From a checkpoint of a small transformer trained on Wikipedia.
Size: width 768, 12 heads of 64, 90.7M parameters.
Architecture: RMSNorm before each block, rotary positions.
Each number is 200 + 40 x the weight over its row's rms, rounded and kept within 0 to 999. Layers, rows and columns count from 0. The size before them is the row's rms in percent of the matrix's.

# down: layer 10 MLP down (transposed), 1024x768, rms 0.0961, rows 995-1012, columns 256-383
# gate: layer 10 MLP gate, 1024x768, rms 0.091, rows 996-1013, columns 256-383
# up: layer 10 MLP up, 1024x768, rms 0.0975, rows 996-1013, columns 256-383
down995,092,217,239,239,199,120,205,182,154,242,212,142,213,181,264,222,268,185,194,186,244,138,157,249,169,206,217,233,175,120,246,250,271,264,229,207,331,164,231,212,239,107,188,126,258,261,269,202,312,196,229,261,276,163,155,229,241,203,206,171,111,259,218,196,208,167,168,220,202,180,135,101,176,232,205,178,190,263,219,286,138,153,238,155,219,226,232,228,166,114,242,262,186,163,196,146,183,204,253,226,224,169,272,170,221,202,149,193,181,218,248,175,208,139,119,190,149,203,163,197,189,132,161,142,167,163,175,132,180
gate996,105,246,215,166,133,226,226,213,252,174,152,208,205,120,215,181,140,174,171,186,209,182,275,196,234,161,220,176,237,217,220,156,221,176,167,139,134,249,177,155,167,200,171,230,164,200,198,244,159,129,251,187,227,182,259,182,178,209,150,177,236,163,290,164,215,236,107,209,151,213,225,208,191,214,152,207,179,235,237,185,194,180,193,209,207,212,231,176,228,222,208,233,148,233,260,241,183,247,166,174,232,188,106,211,111,190,268,189,132,214,210,126,167,192,151,162,193,234,191,178,189,345,220,185,205,256,167,226,254
up996,103,186,220,218,206,245,247,175,212,125,218,240,173,167,210,177,207,193,248,284,217,212,255,197,162,286,205,213,223,180,196,185,150,238,215,199,202,159,191,147,252,181,222,221,257,225,290,205,191,197,220,161,135,164,182,193,168,209,161,181,126,154,259,189,144,169,168,246,189,208,279,260,219,137,270,245,219,160,209,258,103,151,113,225,181,174,208,240,164,220,207,222,223,226,212,266,209,207,239,239,250,256,240,204,221,200,239,159,198,251,172,186,159,158,154,235,231,242,214,137,171,210,176,185,203,224,234,181,188
down996,106,207,176,193,147,211,206,163,174,201,213,189,189,168,206,226,202,205,133,276,244,191,236,188,147,181,129,274,216,201,292,205,283,243,232,208,206,204,175,239,198,169,240,211,224,227,115,194,179,147,264,224,155,241,80,246,113,236,205,234,167,230,211,224,229,216,178,221,213,183,188,227,169,193,96,236,248,207,189,171,244,199,179,202,174,217,183,161,278,224,175,217,195,222,185,169,222,213,144,187,181,248,179,144,195,149,184,167,244,253,233,219,200,245,232,194,194,260,202,190,244,167,212,188,191,236,271,185,185
gate997,101,178,190,149,209,240,219,276,189,255,199,173,124,148,248,229,177,179,147,183,118,180,182,169,221,208,233,195,163,236,176,137,194,221,178,224,285,226,254,212,219,146,153,166,202,199,137,189,199,233,197,153,188,241,263,168,203,210,162,215,157,199,168,255,209,151,186,171,250,220,209,204,174,213,172,221,200,153,144,184,160,150,260,187,210,193,211,214,233,282,214,261,154,210,276,251,243,198,205,197,173,145,211,202,130,139,181,77,127,214,176,149,242,224,179,215,152,260,263,214,252,238,157,224,204,249,217,217,218
up997,104,236,265,213,201,233,183,144,191,172,206,207,181,245,213,195,238,228,243,183,254,275,258,194,193,196,194,211,284,185,235,226,219,137,192,106,139,141,154,125,219,227,264,172,222,160,268,173,103,226,217,183,237,203,174,265,215,186,165,244,167,175,190,170,231,284,146,181,171,143,230,103,229,226,225,203,205,175,264,205,191,155,182,173,188,161,188,224,213,124,169,194,184,223,189,172,246,189,280,276,231,203,208,187,259,171,177,184,225,240,173,192,197,257,218,227,190,154,195,175,106,187,313,175,291,184,192,182,194
down997,107,215,188,134,172,208,128,159,227,154,150,267,178,195,156,226,144,206,155,157,231,138,164,130,151,212,191,240,254,179,201,251,250,139,166,171,150,156,201,220,158,285,205,282,221,207,216,167,225,209,177,197,200,132,222,184,237,164,189,169,168,164,244,160,218,246,267,144,206,172,212,178,140,78,198,245,196,190,247,172,199,246,262,214,184,167,235,174,186,165,154,207,235,241,199,193,191,182,261,205,175,165,181,235,237,247,276,225,222,271,152,298,175,228,213,190,234,242,106,233,202,188,196,156,265,199,216,173,193
gate998,098,258,148,252,155,207,211,237,237,201,264,231,203,119,170,219,141,193,215,193,255,207,247,199,233,266,210,264,170,244,179,237,179,250,151,209,210,135,257,188,209,186,163,194,150,197,140,237,264,236,216,266,168,157,207,189,187,192,233,221,279,153,156,229,168,169,134,218,168,183,205,201,155,211,200,214,201,270,220,252,194,195,173,198,188,220,227,175,153,222,265,242,203,215,193,217,210,81,205,120,200,241,188,93,181,176,241,293,156,226,171,194,211,208,168,161,210,236,143,164,227,211,173,224,164,217,194,151,261
up998,100,197,209,243,219,216,262,162,170,196,269,214,240,191,243,228,211,161,171,243,198,134,222,228,141,183,190,150,210,141,163,265,200,180,99,192,186,204,192,144,208,168,177,214,173,219,167,198,155,211,200,158,208,194,216,224,190,181,196,200,209,240,209,258,215,194,172,146,207,258,160,252,163,216,161,169,228,215,228,244,209,140,160,176,106,201,220,208,161,151,192,142,197,249,162,188,233,219,77,197,172,178,209,220,180,217,185,175,223,299,227,234,211,220,222,190,182,255,224,238,207,185,195,244,166,206,198,210,124
down998,099,260,243,213,241,204,204,221,142,233,237,254,125,126,187,245,219,198,179,216,183,197,189,143,176,191,181,246,256,293,190,221,226,202,140,194,275,157,208,232,225,150,240,230,206,182,197,161,182,224,137,201,217,62,158,185,240,147,192,185,259,170,144,214,188,161,264,234,191,182,274,201,229,178,214,166,208,183,240,228,144,231,123,203,175,190,200,210,207,223,194,210,276,207,250,134,187,152,169,170,139,279,212,291,269,184,115,186,247,168,185,211,182,222,137,168,232,214,273,211,185,221,234,273,208,210,144,190,230
gate999,099,216,130,233,199,166,172,214,130,193,170,173,246,137,185,198,236,163,263,233,96,199,198,145,284,207,165,162,141,187,227,165,260,213,212,204,191,222,167,166,182,188,186,124,199,210,202,226,193,198,185,201,230,209,182,219,174,155,222,169,252,285,239,106,122,169,284,220,244,255,271,224,196,198,193,151,236,231,193,92,181,146,233,215,200,228,150,155,185,268,167,270,215,199,194,254,307,189,266,174,262,234,223,190,211,202,161,178,257,209,149,130,185,115,209,163,207,258,190,123,192,240,162,214,182,111,217,162,184
up999,099,241,192,145,199,217,265,227,210,227,181,196,232,260,265,204,137,246,218,212,273,228,247,242,160,253,234,248,181,174,158,200,149,203,200,167,290,288,290,188,167,166,160,170,204,186,132,197,229,190,189,266,248,229,258,208,188,220,115,193,178,172,167,195,181,174,170,201,289,210,211,209,208,150,213,200,260,126,241,227,120,273,228,228,217,155,144,149,260,206,167,133,234,283,230,200,192,211,153,193,217,227,190,153,203,179,165,266,188,210,180,236,148,199,253,177,263,153,183,140,191,167,218,183,191,129,168,285,120
down999,103,203,190,166,206,207,208,148,242,206,146,210,217,220,217,222,226,113,217,174,225,202,139,256,184,193,212,204,251,214,227,110,171,262,135,200,268,259,167,164,190,220,240,207,154,211,199,182,185,150,226,187,160,239,164,197,159,152,254,238,173,276,244,177,238,271,206,151,209,156,200,231,187,127,121,255,234,220,181,223,250,207,209,234,199,198,267,213,188,189,219,118,212,157,197,256,209,209,203,177,243,236,160,227,252,303,157,164,184,165,186,235,173,120,234,161,198,167,134,204,189,221,210,241,175,184,194,214,215
gate1000,108,156,139,234,173,161,209,196,253,164,217,137,292,175,201,185,162,155,208,212,228,164,223,196,175,157,152,187,256,226,210,188,195,140,224,147,224,229,176,224,141,119,185,223,216,227,152,199,207,141,159,238,168,180,257,207,240,210,226,133,226,264,193,279,220,176,209,226,230,216,225,257,158,194,168,174,246,224,141,182,253,238,237,198,236,189,172,222,256,191,205,185,141,188,228,171,265,170,273,184,134,162,183,232,215,207,254,227,188,210,166,239,176,120,219,271,154,200,144,162,170,205,229,267,252,210,152,179,216
up1000,105,251,218,156,133,132,219,136,257,214,208,290,130,222,251,246,189,249,226,212,146,166,221,175,178,196,183,236,200,205,157,218,198,168,226,190,221,207,231,167,178,254,148,216,158,201,158,193,185,134,191,236,191,220,180,107,180,247,289,161,231,291,259,164,246,107,205,126,179,320,144,161,274,294,237,207,205,256,252,208,187,229,199,221,168,128,215,174,243,138,256,204,227,189,202,199,263,224,255,174,117,173,189,138,148,198,209,208,86,166,173,221,210,222,191,159,175,185,169,284,174,236,170,218,204,233,262,256,215
down1000,106,256,200,183,196,179,177,189,226,214,209,226,149,190,194,256,127,234,270,201,139,163,150,236,169,202,210,168,199,184,197,106,208,206,146,179,255,153,258,239,145,210,182,200,209,190,175,195,299,144,196,266,120,175,157,234,224,204,175,160,190,164,190,168,270,183,214,121,162,212,214,205,88,322,167,190,218,223,227,170,176,207,151,222,150,194,169,169,220,243,231,271,137,179,192,205,238,200,256,175,137,180,174,210,231,154,212,173,211,151,192,244,166,250,198,176,218,213,261,177,196,214,177,188,217,223,234,209,256
gate1001,098,237,206,184,209,267,254,173,217,258,153,101,152,207,129,216,215,144,234,237,175,170,199,235,126,187,195,149,200,268,300,240,151,199,253,137,166,185,225,199,210,175,154,179,163,193,209,196,204,241,268,191,204,170,212,231,181,208,234,128,200,137,237,197,187,165,254,214,208,241,182,178,212,198,207,192,214,188,132,317,239,202,209,224,258,207,227,182,260,253,217,277,208,133,192,233,153,125,184,204,218,215,244,227,190,206,200,218,188,190,261,278,162,178,177,261,286,214,180,133,161,143,240,203,246,190,217,243,209
up1001,098,182,197,200,222,228,163,108,180,246,225,170,247,253,174,204,198,205,226,200,210,196,133,253,109,170,274,262,207,153,196,154,183,183,227,248,227,95,210,182,245,126,225,214,209,241,195,229,216,182,269,189,132,252,273,205,250,249,229,214,215,233,166,155,90,183,207,245,193,197,255,113,280,150,175,227,202,182,211,239,177,171,67,224,174,129,161,197,184,189,175,149,232,203,200,203,219,236,229,256,162,226,183,189,193,192,167,185,212,166,168,266,256,132,197,211,202,177,193,204,198,179,248,149,261,193,232,163,239
down1001,100,167,176,236,210,231,224,151,249,218,209,216,216,162,218,202,248,169,179,153,240,174,248,169,227,221,178,153,265,174,216,142,220,182,207,240,216,253,220,124,271,170,161,307,205,178,227,203,232,230,146,201,197,168,215,210,191,234,275,173,192,185,228,208,257,245,168,183,174,211,184,293,162,180,190,225,240,297,260,194,192,151,138,155,194,198,271,225,250,195,229,130,188,190,205,246,210,204,288,158,145,146,211,236,170,233,182,211,183,198,237,213,192,173,202,287,257,177,244,273,234,219,178,166,187,196,166,187,336
gate1002,096,154,264,171,256,122,179,189,170,171,205,183,170,202,207,169,206,199,219,209,182,225,242,186,157,212,184,142,154,208,133,273,136,236,189,205,148,209,236,217,175,153,228,148,216,157,206,194,262,138,216,182,156,156,165,218,167,199,192,174,144,212,221,240,152,220,185,228,188,241,179,190,186,147,201,142,181,167,196,191,185,143,212,234,267,247,217,180,247,226,235,168,245,164,222,172,215,214,131,216,250,183,234,269,166,120,266,243,87,206,167,269,203,142,211,257,198,213,194,237,174,205,262,199,183,182,181,221,180
up1002,098,234,234,240,176,183,145,161,193,176,207,261,197,150,187,160,161,160,196,213,271,186,232,202,212,279,225,198,211,165,119,206,163,183,166,207,195,181,182,240,210,247,248,199,238,214,237,183,203,159,243,176,214,197,166,134,201,195,88,252,236,201,163,198,166,192,210,182,205,220,149,175,160,213,151,146,215,182,258,184,259,172,144,157,242,246,205,163,193,184,258,203,140,177,214,196,178,287,155,144,274,267,207,145,180,249,211,210,163,247,205,298,134,201,209,267,203,181,233,237,162,290,245,325,177,224,140,170,250
down1002,096,112,200,230,215,263,185,200,194,180,268,205,200,232,171,168,167,154,279,274,148,138,175,152,168,222,210,227,121,249,165,155,240,306,266,278,252,228,204,177,182,167,168,286,199,189,256,221,140,166,192,234,158,158,193,186,154,208,132,200,186,180,227,219,203,200,194,157,239,211,261,170,211,165,194,192,286,208,202,138,199,189,139,190,219,252,283,234,217,269,269,182,261,149,173,153,179,210,166,205,155,130,189,247,249,172,207,220,180,213,193,223,251,223,176,179,220,186,207,176,223,242,229,222,151,175,251,227,158
gate1003,106,201,250,213,204,229,163,216,193,232,215,111,142,182,244,219,228,197,132,252,160,230,203,224,164,144,282,228,218,189,244,220,229,225,189,144,174,269,174,244,222,182,181,210,208,85,193,252,239,247,216,192,224,142,179,172,218,192,158,266,209,193,221,210,176,171,192,163,213,255,265,250,172,198,132,208,250,230,260,159,203,189,180,294,213,205,202,202,198,203,204,273,226,222,162,256,192,212,247,254,234,144,222,222,170,204,188,165,228,102,207,236,201,263,211,190,164,191,215,197,231,147,212,222,171,131,252,200,250
up1003,104,179,218,242,214,228,193,194,194,197,207,209,272,172,218,193,242,154,179,196,205,155,141,232,218,266,147,166,164,209,206,152,200,189,201,219,166,204,284,171,183,159,154,249,178,207,221,170,178,186,190,159,196,191,296,212,178,315,210,177,147,212,226,208,200,167,222,233,170,149,208,207,103,174,231,162,207,248,209,236,198,96,219,164,214,236,185,164,204,217,233,135,199,141,133,191,158,235,239,176,219,242,170,231,233,218,243,243,201,220,263,204,266,211,144,205,242,225,172,273,212,181,165,250,199,246,173,179,185
down1003,097,204,140,181,175,271,207,160,168,209,289,240,214,173,221,146,178,105,135,302,176,123,204,188,253,249,202,102,277,224,189,129,153,232,255,233,171,215,190,255,216,208,164,204,190,293,205,291,146,186,183,204,212,193,195,227,235,255,258,140,178,211,187,185,206,185,147,341,201,168,242,139,168,219,194,174,218,132,198,198,191,158,147,115,207,229,155,259,234,233,188,230,226,155,199,183,155,128,228,179,207,283,227,166,202,172,175,281,198,236,206,108,233,150,204,191,182,210,210,291,211,242,187,219,223,270,154,195,170
gate1004,095,205,191,165,209,251,170,175,223,191,199,212,170,160,262,194,247,137,132,174,179,189,138,165,107,225,152,240,207,288,138,214,291,247,144,234,147,152,247,174,142,252,257,196,216,222,211,284,136,234,207,216,199,180,213,182,171,156,145,297,157,244,257,174,201,208,207,198,230,157,175,227,232,141,186,248,141,199,174,269,215,172,184,250,103,233,194,179,225,220,196,223,198,223,208,190,243,227,212,148,203,185,239,167,184,194,206,225,183,166,191,246,264,155,221,135,249,209,245,194,218,180,207,199,251,185,137,160,200
up1004,093,214,195,205,155,157,237,131,243,153,202,193,185,161,214,149,243,205,134,205,235,195,209,162,138,196,156,241,234,247,182,189,205,211,257,236,237,255,214,153,224,231,246,243,263,223,199,222,242,190,200,234,165,204,271,197,105,196,184,253,196,204,140,187,196,151,200,225,221,111,208,236,199,216,199,233,236,247,212,123,155,170,174,189,184,187,266,154,173,187,189,185,192,214,133,209,212,170,246,170,202,172,166,230,220,191,167,225,179,196,269,136,272,180,178,133,229,209,159,136,198,190,186,137,289,277,70,235,205
down1004,093,208,255,215,230,189,194,224,226,242,228,175,151,168,162,183,238,190,226,260,247,114,268,245,196,146,201,214,157,216,142,186,219,219,231,191,186,168,197,188,204,183,171,118,207,163,214,172,183,267,202,151,157,198,120,161,199,167,210,217,241,186,225,241,239,165,130,184,201,276,189,150,275,247,224,169,237,253,227,157,268,298,250,226,248,211,159,298,186,189,213,296,163,188,107,182,207,226,186,249,207,167,213,223,215,214,161,192,232,190,198,232,172,149,206,235,190,193,171,184,156,142,189,211,169,236,202,237,199
gate1005,097,178,229,211,227,189,218,229,218,264,149,186,167,144,194,128,245,189,233,215,195,180,127,155,154,243,172,231,144,210,219,186,188,224,145,204,132,235,187,195,151,211,159,222,168,169,229,221,130,176,185,175,237,207,201,163,192,205,194,136,177,247,175,213,287,232,252,235,311,198,146,237,174,189,251,206,130,289,204,187,169,196,128,214,228,178,192,270,298,226,244,167,93,196,241,292,199,202,111,167,195,248,263,194,217,207,162,212,177,204,246,223,206,148,218,155,249,123,167,266,162,170,220,145,223,129,207,195,160
up1005,106,205,269,263,222,243,216,213,280,201,137,192,182,131,250,162,262,132,227,207,236,173,281,191,159,289,225,167,196,136,175,204,246,213,147,220,255,193,217,114,163,215,165,201,120,182,212,183,252,251,194,92,150,193,190,263,163,215,215,169,169,243,189,210,193,214,231,225,183,133,209,157,258,234,182,217,190,244,211,144,180,263,236,201,193,195,164,241,173,139,118,219,249,195,259,222,169,199,222,219,218,215,266,206,171,197,199,175,135,191,167,162,205,210,187,200,193,263,186,221,202,184,216,211,217,162,267,147,182
down1005,106,304,228,243,178,161,198,182,251,212,201,204,200,177,249,249,229,208,198,211,269,263,126,215,228,248,255,226,143,207,149,227,161,120,160,212,197,225,248,154,137,130,183,128,244,181,156,223,165,289,152,218,214,260,290,157,231,188,182,200,224,202,197,215,185,198,199,159,193,172,155,261,216,200,208,177,188,210,199,233,216,207,149,136,186,145,172,245,246,182,234,231,203,125,217,216,191,222,181,156,180,146,137,206,220,274,188,145,159,205,172,199,182,204,234,284,214,194,135,188,181,161,143,205,233,220,218,220,201
gate1006,105,101,158,137,233,134,187,202,198,229,197,229,148,236,180,181,204,173,168,159,236,214,168,211,283,287,178,140,180,279,204,273,191,180,204,257,186,222,186,255,277,245,138,164,156,194,96,224,148,145,224,171,191,187,205,206,161,212,245,116,149,210,156,183,180,204,239,188,238,157,149,233,257,226,244,169,148,195,208,140,243,244,140,181,241,245,208,211,218,215,168,189,248,241,88,220,191,177,141,144,172,139,212,213,193,239,225,200,193,261,225,165,210,223,184,171,248,182,207,288,261,223,201,185,243,231,230,199,195
up1006,101,194,118,200,220,253,175,226,139,244,272,176,199,176,145,175,208,198,248,219,236,186,202,194,189,140,191,224,113,181,225,235,192,225,164,192,243,199,213,205,175,223,183,144,181,211,128,184,236,143,229,182,235,173,190,196,230,240,180,182,100,194,256,189,211,61,236,175,260,236,145,273,203,142,119,191,199,183,198,241,267,256,209,163,172,170,135,245,209,261,120,199,173,185,165,178,147,225,178,187,164,224,212,284,230,272,185,188,170,191,169,141,214,196,271,289,226,196,232,200,232,215,193,238,178,156,237,252,199
down1006,099,232,203,175,160,271,135,230,177,226,212,241,260,232,216,148,197,236,167,252,188,225,300,107,181,100,192,184,172,164,190,250,253,208,204,209,188,257,164,312,139,154,141,128,198,249,229,213,229,237,166,194,240,204,235,166,270,218,183,200,180,245,257,237,201,175,203,230,247,228,232,221,215,148,152,170,181,143,216,231,182,192,265,138,213,218,201,226,206,162,192,186,138,139,204,255,212,220,255,184,197,233,178,257,218,278,196,180,207,136,239,237,160,214,170,205,207,300,208,197,248,227,255,166,219,116,218,178,193
gate1007,093,181,193,201,208,179,139,147,207,160,157,258,186,196,247,161,178,260,137,220,153,190,161,258,191,186,220,193,227,151,212,256,266,195,184,192,164,244,188,181,264,184,235,197,168,239,198,204,256,220,171,166,209,168,167,193,237,206,107,177,179,157,198,201,153,126,199,203,179,300,232,225,165,223,247,273,171,281,244,256,133,226,200,217,241,210,202,162,171,255,210,190,276,171,268,260,226,119,226,223,186,131,217,246,224,150,214,201,193,138,154,184,183,148,229,222,207,235,170,127,213,132,126,198,227,202,186,214,179
up1007,094,154,234,322,249,160,174,140,172,290,197,190,151,230,56,260,178,258,187,264,144,199,188,132,176,216,225,197,143,181,200,245,266,245,225,200,244,199,101,172,244,239,161,204,214,228,165,305,216,173,207,139,242,187,128,167,218,212,175,180,243,213,142,260,167,144,279,255,289,167,219,167,149,188,182,237,208,204,163,180,262,121,204,182,162,210,191,218,176,222,234,247,138,152,247,162,248,221,170,243,179,181,181,193,240,168,131,178,187,181,251,206,228,233,172,205,224,180,254,267,220,239,211,166,178,125,210,187,228
down1007,097,186,178,230,211,156,250,221,188,154,164,203,200,194,269,219,214,66,173,192,204,225,215,214,194,226,205,190,164,186,204,148,230,234,294,219,235,168,176,253,233,211,259,139,218,242,141,265,134,190,187,207,247,193,246,222,203,170,176,150,163,221,148,205,196,165,283,240,236,239,166,259,137,158,177,136,189,224,179,239,212,171,208,138,139,218,213,95,248,196,160,260,202,196,230,222,223,183,213,334,237,153,221,165,195,218,96,230,146,187,161,187,172,221,238,233,196,232,179,193,170,171,183,227,137,212,234,211,171
gate1008,103,192,203,111,247,177,127,151,178,254,169,152,137,193,172,196,213,210,257,215,217,121,253,183,185,224,94,133,154,184,216,210,189,225,162,205,160,178,226,183,196,168,351,229,224,235,231,233,194,202,208,153,183,161,251,167,159,142,195,143,180,172,221,195,239,204,206,163,221,203,211,189,229,165,228,192,217,169,226,235,169,206,199,207,163,202,225,150,174,259,122,155,229,119,189,150,174,245,196,159,242,216,185,210,215,245,250,210,260,207,109,199,157,222,203,196,217,219,215,195,147,166,239,203,206,226,247,212,193
up1008,104,176,197,144,194,193,145,197,203,241,184,201,221,204,237,274,223,133,236,237,234,245,219,198,159,179,163,214,245,228,162,268,126,221,142,225,289,195,193,216,150,153,188,210,212,244,221,240,267,252,172,205,227,177,241,207,190,197,134,198,154,120,273,162,185,197,169,187,136,221,188,160,248,221,206,117,210,172,283,229,150,132,209,158,177,214,224,182,212,186,258,123,166,269,184,250,182,237,286,188,219,164,242,162,187,195,189,189,213,233,264,178,199,198,173,215,294,249,223,254,141,179,183,136,165,166,231,236,266
down1008,095,194,156,124,240,185,200,172,211,257,175,237,196,215,209,116,212,196,227,229,242,153,261,209,195,188,203,198,136,207,234,138,194,254,195,201,212,176,198,140,164,165,232,187,185,156,197,190,109,264,160,198,176,201,212,240,235,214,281,225,211,186,236,133,233,144,194,175,210,211,193,167,277,182,212,122,198,115,244,245,196,213,274,157,172,181,205,195,204,253,225,202,145,228,157,179,178,184,184,237,198,216,225,236,256,217,142,155,206,221,201,191,182,194,195,207,203,156,225,241,262,154,145,177,230,197,157,256,257
gate1009,097,182,161,151,214,132,213,237,242,187,181,220,184,147,192,220,166,123,236,196,180,175,236,232,134,181,213,157,217,148,201,200,256,160,231,194,145,199,246,216,216,238,150,184,189,188,206,282,211,59,235,209,113,162,292,179,197,192,188,218,215,150,122,181,193,154,284,228,214,173,168,208,252,294,143,209,200,191,203,197,169,234,133,143,242,186,179,198,167,240,209,200,223,262,284,267,212,109,249,217,179,252,208,200,201,138,278,211,226,228,183,192,233,234,259,212,201,180,232,265,212,194,230,180,190,202,170,111,253
up1009,098,219,191,157,182,197,128,180,213,197,220,166,162,255,164,160,211,231,136,228,247,136,254,140,129,205,229,210,224,242,142,242,212,128,151,216,152,232,190,199,182,266,228,135,132,197,197,224,242,206,153,300,230,246,168,248,212,184,226,206,252,223,241,222,169,173,145,251,163,185,211,228,274,175,200,305,171,206,162,192,215,233,209,247,251,221,192,263,207,197,182,205,231,77,211,193,175,244,228,181,133,202,202,209,193,198,234,183,235,78,230,209,155,181,264,176,152,195,190,248,174,197,166,149,196,122,142,201,141
down1009,106,177,187,223,143,164,150,167,206,255,316,207,248,212,231,276,186,233,113,252,119,218,190,196,170,144,204,151,185,171,176,187,222,210,194,194,217,206,209,156,217,207,201,108,221,208,257,234,170,199,225,215,183,174,222,168,130,209,305,193,254,168,272,212,256,194,223,178,207,266,173,211,215,152,161,166,174,208,200,115,215,155,226,241,185,233,137,243,263,174,191,242,217,212,231,172,207,177,242,134,231,194,188,132,187,240,197,248,157,238,198,216,124,186,197,181,126,166,305,138,164,225,276,226,214,157,247,238,137
gate1010,096,280,204,216,289,191,170,242,153,166,111,145,248,212,207,168,169,195,224,210,252,106,236,209,242,144,192,142,198,135,174,271,142,211,173,149,248,156,188,182,285,181,135,173,134,201,203,231,171,170,199,144,162,179,218,186,206,234,216,205,145,95,183,201,241,135,220,182,236,234,233,218,205,192,236,175,268,242,127,212,118,244,211,161,159,179,167,197,111,153,259,193,157,210,216,218,175,197,211,192,120,228,149,196,135,190,230,245,251,278,219,207,193,229,162,159,205,149,235,206,244,234,195,224,186,230,103,218,155
up1010,103,140,240,201,209,201,205,263,296,158,209,175,263,198,189,180,155,223,245,240,273,204,130,216,112,220,284,202,148,191,178,214,173,180,152,210,179,151,190,253,192,189,267,188,221,200,176,196,197,253,208,136,229,171,152,208,162,282,182,183,186,198,259,175,206,251,246,193,186,196,232,241,300,205,196,188,212,164,111,129,190,172,169,221,242,192,190,229,167,325,123,177,148,269,160,202,284,181,165,220,227,242,57,200,205,190,161,223,195,223,218,195,187,172,221,194,185,268,222,254,180,250,205,246,162,275,259,194,285
down1010,096,222,161,222,199,189,165,135,211,187,279,245,209,193,216,231,130,181,262,254,277,227,138,159,191,250,134,201,105,145,210,234,214,177,177,184,167,162,157,207,248,165,196,204,177,156,211,233,150,204,152,246,187,143,173,218,233,205,183,174,230,189,194,245,234,237,238,180,103,209,207,163,131,195,242,157,214,146,139,180,211,217,152,171,237,121,249,225,254,171,269,230,265,193,244,194,210,185,214,234,238,179,221,200,134,143,135,282,286,212,303,225,207,251,117,146,188,167,219,153,165,183,237,190,158,185,141,229,264
gate1011,100,228,256,134,208,259,232,213,212,236,212,177,159,227,245,178,192,151,183,180,244,200,302,166,181,227,199,142,158,237,163,157,219,271,258,203,238,222,214,237,156,262,149,207,217,233,161,185,186,162,262,157,157,200,135,203,197,139,182,226,253,217,171,175,188,206,222,217,195,144,215,261,202,138,229,158,214,220,196,191,210,192,186,118,165,167,218,221,228,253,166,214,169,240,238,173,88,200,184,205,144,182,242,203,125,208,305,228,257,243,185,239,219,187,221,163,150,204,287,192,203,167,148,201,209,180,188,196,197
up1011,102,236,137,190,158,214,233,189,187,198,208,164,197,205,170,211,215,205,288,194,210,168,238,230,186,151,198,162,192,198,142,271,195,160,227,154,234,220,207,72,192,216,177,184,196,220,163,211,260,158,241,215,180,235,239,149,235,107,177,244,225,127,225,191,243,244,201,219,205,248,203,215,212,188,277,260,191,221,187,232,219,216,159,163,199,237,213,236,243,219,235,227,228,178,228,296,217,212,201,243,267,201,208,245,158,219,158,170,239,166,237,136,242,175,217,135,220,171,172,175,176,214,249,193,242,212,141,272,119
down1011,100,178,174,167,185,226,253,272,169,165,160,227,271,230,195,265,186,258,191,231,254,143,243,188,211,218,195,177,232,169,170,182,199,162,193,183,238,220,200,238,212,223,288,345,224,231,264,166,202,206,137,160,168,197,221,177,194,283,143,236,153,233,192,181,194,192,244,244,239,238,129,250,226,211,181,186,186,200,198,231,172,181,191,198,203,217,182,159,273,244,172,196,111,267,169,213,218,226,188,189,201,249,178,265,232,221,191,178,166,221,102,132,170,199,172,231,252,164,174,257,175,244,218,210,238,208,212,316,238
gate1012,096,170,291,158,170,192,170,177,183,206,217,229,167,200,204,196,187,146,186,282,161,217,175,200,183,144,231,206,145,214,266,226,154,139,231,138,244,186,196,144,266,157,203,205,254,171,214,173,209,223,223,213,192,216,140,238,130,170,221,194,196,200,145,107,190,253,142,189,217,206,266,216,154,185,237,257,166,195,151,235,234,232,303,195,221,224,239,275,189,188,260,193,215,222,171,218,202,196,117,213,254,165,215,146,138,256,167,196,165,93,210,199,187,204,253,254,197,185,99,95,258,189,173,176,124,161,181,172,207
up1012,098,204,248,174,248,189,223,154,168,181,251,174,132,146,184,140,200,168,159,239,186,220,250,149,199,178,222,239,188,222,195,148,190,180,208,163,221,205,191,266,274,218,183,221,200,245,212,252,233,158,210,176,296,237,200,259,271,225,204,224,248,138,197,185,194,217,210,166,193,205,284,142,229,202,146,166,148,209,231,189,151,284,193,247,220,251,147,187,208,193,215,242,187,242,157,182,203,205,197,183,276,216,218,190,192,176,132,219,279,214,168,261,119,221,288,247,253,202,227,216,284,219,176,191,270,233,161,251,196
down1012,100,182,222,217,227,152,186,117,173,234,121,226,147,178,207,153,207,217,167,269,199,143,187,181,201,201,165,154,134,240,227,213,168,197,206,216,192,239,204,236,207,183,184,256,248,216,319,185,178,186,258,189,230,232,242,175,193,211,168,183,163,140,214,277,121,216,184,236,169,271,181,213,245,221,203,158,223,111,289,113,147,240,176,222,196,222,114,230,169,193,229,310,153,166,128,143,228,149,107,142,226,218,202,152,176,271,158,193,267,147,184,188,237,146,136,228,215,197,193,165,160,139,135,165,202,159,208,138,281
gate1013,094,204,240,137,166,248,135,106,250,186,226,165,153,185,148,165,193,192,190,227,168,185,166,215,205,154,227,238,242,238,203,164,168,275,214,153,202,194,166,249,238,193,266,183,229,144,267,207,226,159,187,211,249,182,190,126,184,200,213,151,182,163,280,216,222,241,201,135,168,199,163,149,190,186,257,191,207,167,151,173,234,117,288,196,175,274,251,223,155,277,252,242,207,226,143,206,256,220,205,216,192,197,201,185,226,191,167,157,143,197,218,239,160,210,168,240,224,164,219,204,255,208,240,207,178,197,197,164,167
up1013,100,231,199,215,189,201,140,162,228,228,203,247,203,142,198,138,141,125,137,105,200,150,238,156,215,235,227,154,173,247,133,206,173,280,276,225,198,193,288,96,221,232,210,177,201,219,247,244,193,252,112,173,243,242,190,209,218,252,247,190,166,150,189,187,202,200,213,194,138,258,149,201,196,261,262,221,147,167,184,144,243,206,344,271,204,176,215,193,270,177,238,181,206,171,211,283,189,171,179,216,147,182,140,227,209,128,185,152,185,223,234,271,145,192,154,277,201,240,114,218,287,220,285,293,167,184,194,127,179